config.yaml
num_hidden_layers: 20
hidden_size: 96
num_attention_heads: 3
num_key_value_heads: 3
head_dim: 32
intermediate_size: 384
vocab_size: 5288
hidden_act: "relu"
norm: "layernorm"
norm_place: "pre"
norm_eps: 1e-05
positions: "learned"
qk_norm: false
attn_scale: 0.177
bias: "all"
tie_word_embeddings: true
parallel_block: false
init: "normal"
init_std_qkv: 0.053
init_std_o: 0.00838
init_std_up: 0.053
init_std_down: 0.00419
init_out_by_depth: true
optimizer: "soap_variant"
learning_rate: 0.0118
beta1: 0.95
beta2: 0.99
weight_decay: 0.022
lr_head: 0.0102
max_grad_norm: 0.5
warmup_steps: 200
schedule: "wsd"
decay_fraction: 0.412
decay_shape: "sqrt"
final_lr_fraction: 0.1
batch_tokens: 32768
max_seq_len: 128
doc_mask: false
train_tokens: 107800000
max_steps: 3290
dataset: "wikipedia_en"
Each number is 128 + 32 x the weight over its row's rms, rounded and kept within 0 to 255. Layers, rows and columns count from 0. The size above them is the row's rms in percent of the matrix's.

# layer 12 attention output (transposed), 96x96, rms 0.455, rows 81-87, columns 0-95
size [136 129 125 133 140 130 131]
[[156 173 114  97 159 165 214  70 142 125  98  98  83 121 161 180 129 120 168 145 122 184 132 134 133 144 139 149 144 112 163  97  43 138 125 141 139 201 129 106 134 124 109  98 162 159 163 101  85 121 129 188 145 128  89 114 102 164 129 102 182 156  93 155 114 104 124  85  78 121 167 159 168 145 123 147 139 134 162 132  94 110 206 126 141 103  92 100 170 145 164  62 114 148 144 129]
 [ 96 156 121 104  42 138 129 150 144  94 121 106 157  78 112 102 208 106 125 126 130 111 135 126  59 135 122 150 114 128 195 138  95  93 131 106 107 116 125 144 128 118 181 108  73 108 115 110 123  91  95  67 137 145 100 183 120 114  86 115 120 105 182  83 122 120  97 126 113   9  74 186 147 134 128 162 107 164  97 146 140 122 111 149 169 113 103 136 174 140 116 167 126 136 145 160]
 [140 148 126 185 125 148 171  71  96 124  61 138 140 139 102 130  72 124 148  56 148 128 128 111 142 139 137 153 130 109 160 139  99 115 150 123 117 165 116 118  98 139 148 144 123 135 142  71 131 196  71 120  95 113  95 123 129  67  79 148 135  64 131 169 164 164 117 129 133 131 118  88  38 122 148 162 158 164  50 136 147  87  99 144 102 124  79 149 189 130 118  96 110 124  65 102]
 [ 90 145 125 183 163 114 106 124 108 154 122 168 164  57  69 186  97 124 144 122 101  92  78 107 158  98 133 102 133 152 220 163 143 160 145 139 158 106 126 121 176  77 138  78 150 201 133 180 150 130 158 123 110 165 111 193  91 107 189 142 146 163 150 102 139  74 124 122 134 145 133 141 199 145 133 145 138 148 100 145 172 117 111 125 115 165 136 105 107 124 151 106 142  72  92 133]
 [158 112  36 176 149 151  86 124  94 146 145  97 172 156 112 162 120 142 118 103 157 122 121  37 134 151 159 159 128 140  84 115 163 116 144 128 105 114 130 130 114 132 125 201  91 164 128  94 160  82 156 154 130 152  94 101 112 145 100  93 141 139 162 121 149 191  97 115  53 126  56 137 107 162 144  97 128  85 100  74 158 131 144  87 186  80 130 118 154  71 123 139  97 117 141 108]
 [133 116 163  94  56 148  94 128 103 185  98 109 108  73 184 123 153 131 124 185 146 156 169 189 158  92 120 114 118 139 152  58 145  90 143 109 159 126 173 112 151 150 138 187 151 116 171 134 135 126 126 154 131 120 141  43  89 116 124 125 181 119 138 155 188 173 148 142  82 104 112 169 114 124 130 132 117 178 117 169 150 188  83 116 124 148 106 175 109  93 147 160  79 151 104  95]
 [143 111 182 171  95 142 140 119 147 113 128 144  85  81 108 106 106 105 120 131 146 157 118 114 116 122 111 157 117 188  42 140 151 163 170 166 141 117 143 187 134  82  85 139 141 171 151 124 134 147 124 127 119 109 133 163 103 134 131 151  97  78 157  90  73 155 146 135 105 114  84  76 196 107 140 120  85 202 146 130 131 171 160  59 137 171 151 168 112  95 138  72  86 196 160 129]]
# layer 12 attention value, 96x96, rms 0.546, rows 82-88, columns 0-95
size [128 129 138 149 133 142 135]
[[140  85 122 119  69 168 133 161 107 125 101 132 112 145 121 127 149  85 112  67  63 137 100 188  99 193 114 156 141 150 119 125 147 157 100 189 143 136 158  95 135 154 172 111 146 141 130 126 126  82 112 185  99 118 137 127 155  89 119 125  99 113 104 208 137 107 143 132  76 181 119 127  89 187 105 122 149 121 101 132 111  64 168 157 150  79 138 139 131 159 137 105 160  56  73 191]
 [113 120 151 106 111 124 131 166 132 119 170 179 187 163 117 122 113  79 130 112 142 189 146 214 136 113 115 107  98 105 118 122 157 114 158  75 153  91 107 116 148 132  51 122 117 108 132 119 144 115 188 161 135 121 103 145 123 151 168 131 146 146 152  95 110 109 134 165 159 140 107 119 221  95 134  66  96  99  44  78 170 113 171 170 107  88 142 138 109 189 118 115 131  88 148  98]
 [176 148 119 182 119 147 198 111 173 121 122 105 178 167 152 111 165 118 172  95  94 133 126 139 146  84 117 128 146 138  86  75 101  99 127 112  99 179 143 120  97 170 131 126  98 159 124  57 127 129 128  65 116  96 136 208 163 151 106 114 183 154  55 138 123 213  58 110 129 126 146 127 101 112 119  97 118 108 109 176  97 110 176 104 116 125 116  78 137 143 120 105 145 146 161 145]
 [ 92 171 184  97 102 153 142 136  95 128  82 168 108 143 111 129 230 128 120  89 161 126 108 158  71  92 179 100 122  91 125 130  56  94 129  69 166  78 140 104 184  90 110 129 134  46 165 161 153 134 134 128 130 131 132 118 149  77 131 130 161 134 167 138 105 153 144  97 152 142 127  95 140 165 124 152 114  87 135 182 118  88 148 107 141 185 103 107  93 168 134  87 160 155 140 137]
 [ 73 151 173 168 113 143  88 158 145 140 162  88 163 107  66 151 102 129  92 141 133 135  78 146 159 120 100 162  77 141 155 197 154 156 140 147 167 122 141  73 109  67  91 111 186 147 153  98 102 172 144 144 168 160 109 134 148 142 159 157  45 127 123 104 103  74 100  55 120 142  90 127 110 150 110 135 165 153 162 110 152 118 110 121 104 137 130  92 160 181 149 120 164 123 184 100]
 [ 79 162 152  68 190 119 140  74 153 157 105 134 186  89 127 106 116 114 127 127 130  89 163  99 160 120 127 146 153 174 162 106 115 157 156  89 129 138  97 163  79 144  83  72 117 117 165 141 126 174 167  96 144 179 104 177 164 124 139  93 150  99 156 218 168 102 124 152  71 126 106 114 109 136 128 138 118 135 112 149 174 149 145 120  74 145  72  79  81 151 138 120 122 119 187 170]
 [169 129 134 108 141 101  77 120 153 156 116 113 146 128 125 147 140 112  94  76 131 128 117 153 129  92 112 181 206 158 133 200 160 128 161 170 117 189  93 114 140 161 162 139 119 120 145 119  89 110 100 194  89 174 140 118 167  80  80 159  96 151 143 146 148 176 111  99 187  65  75 155 158 103 150  88 114 114  88 137 146 104 107 124 106 123 134 203  73 134 112  73  85 137 137 124]]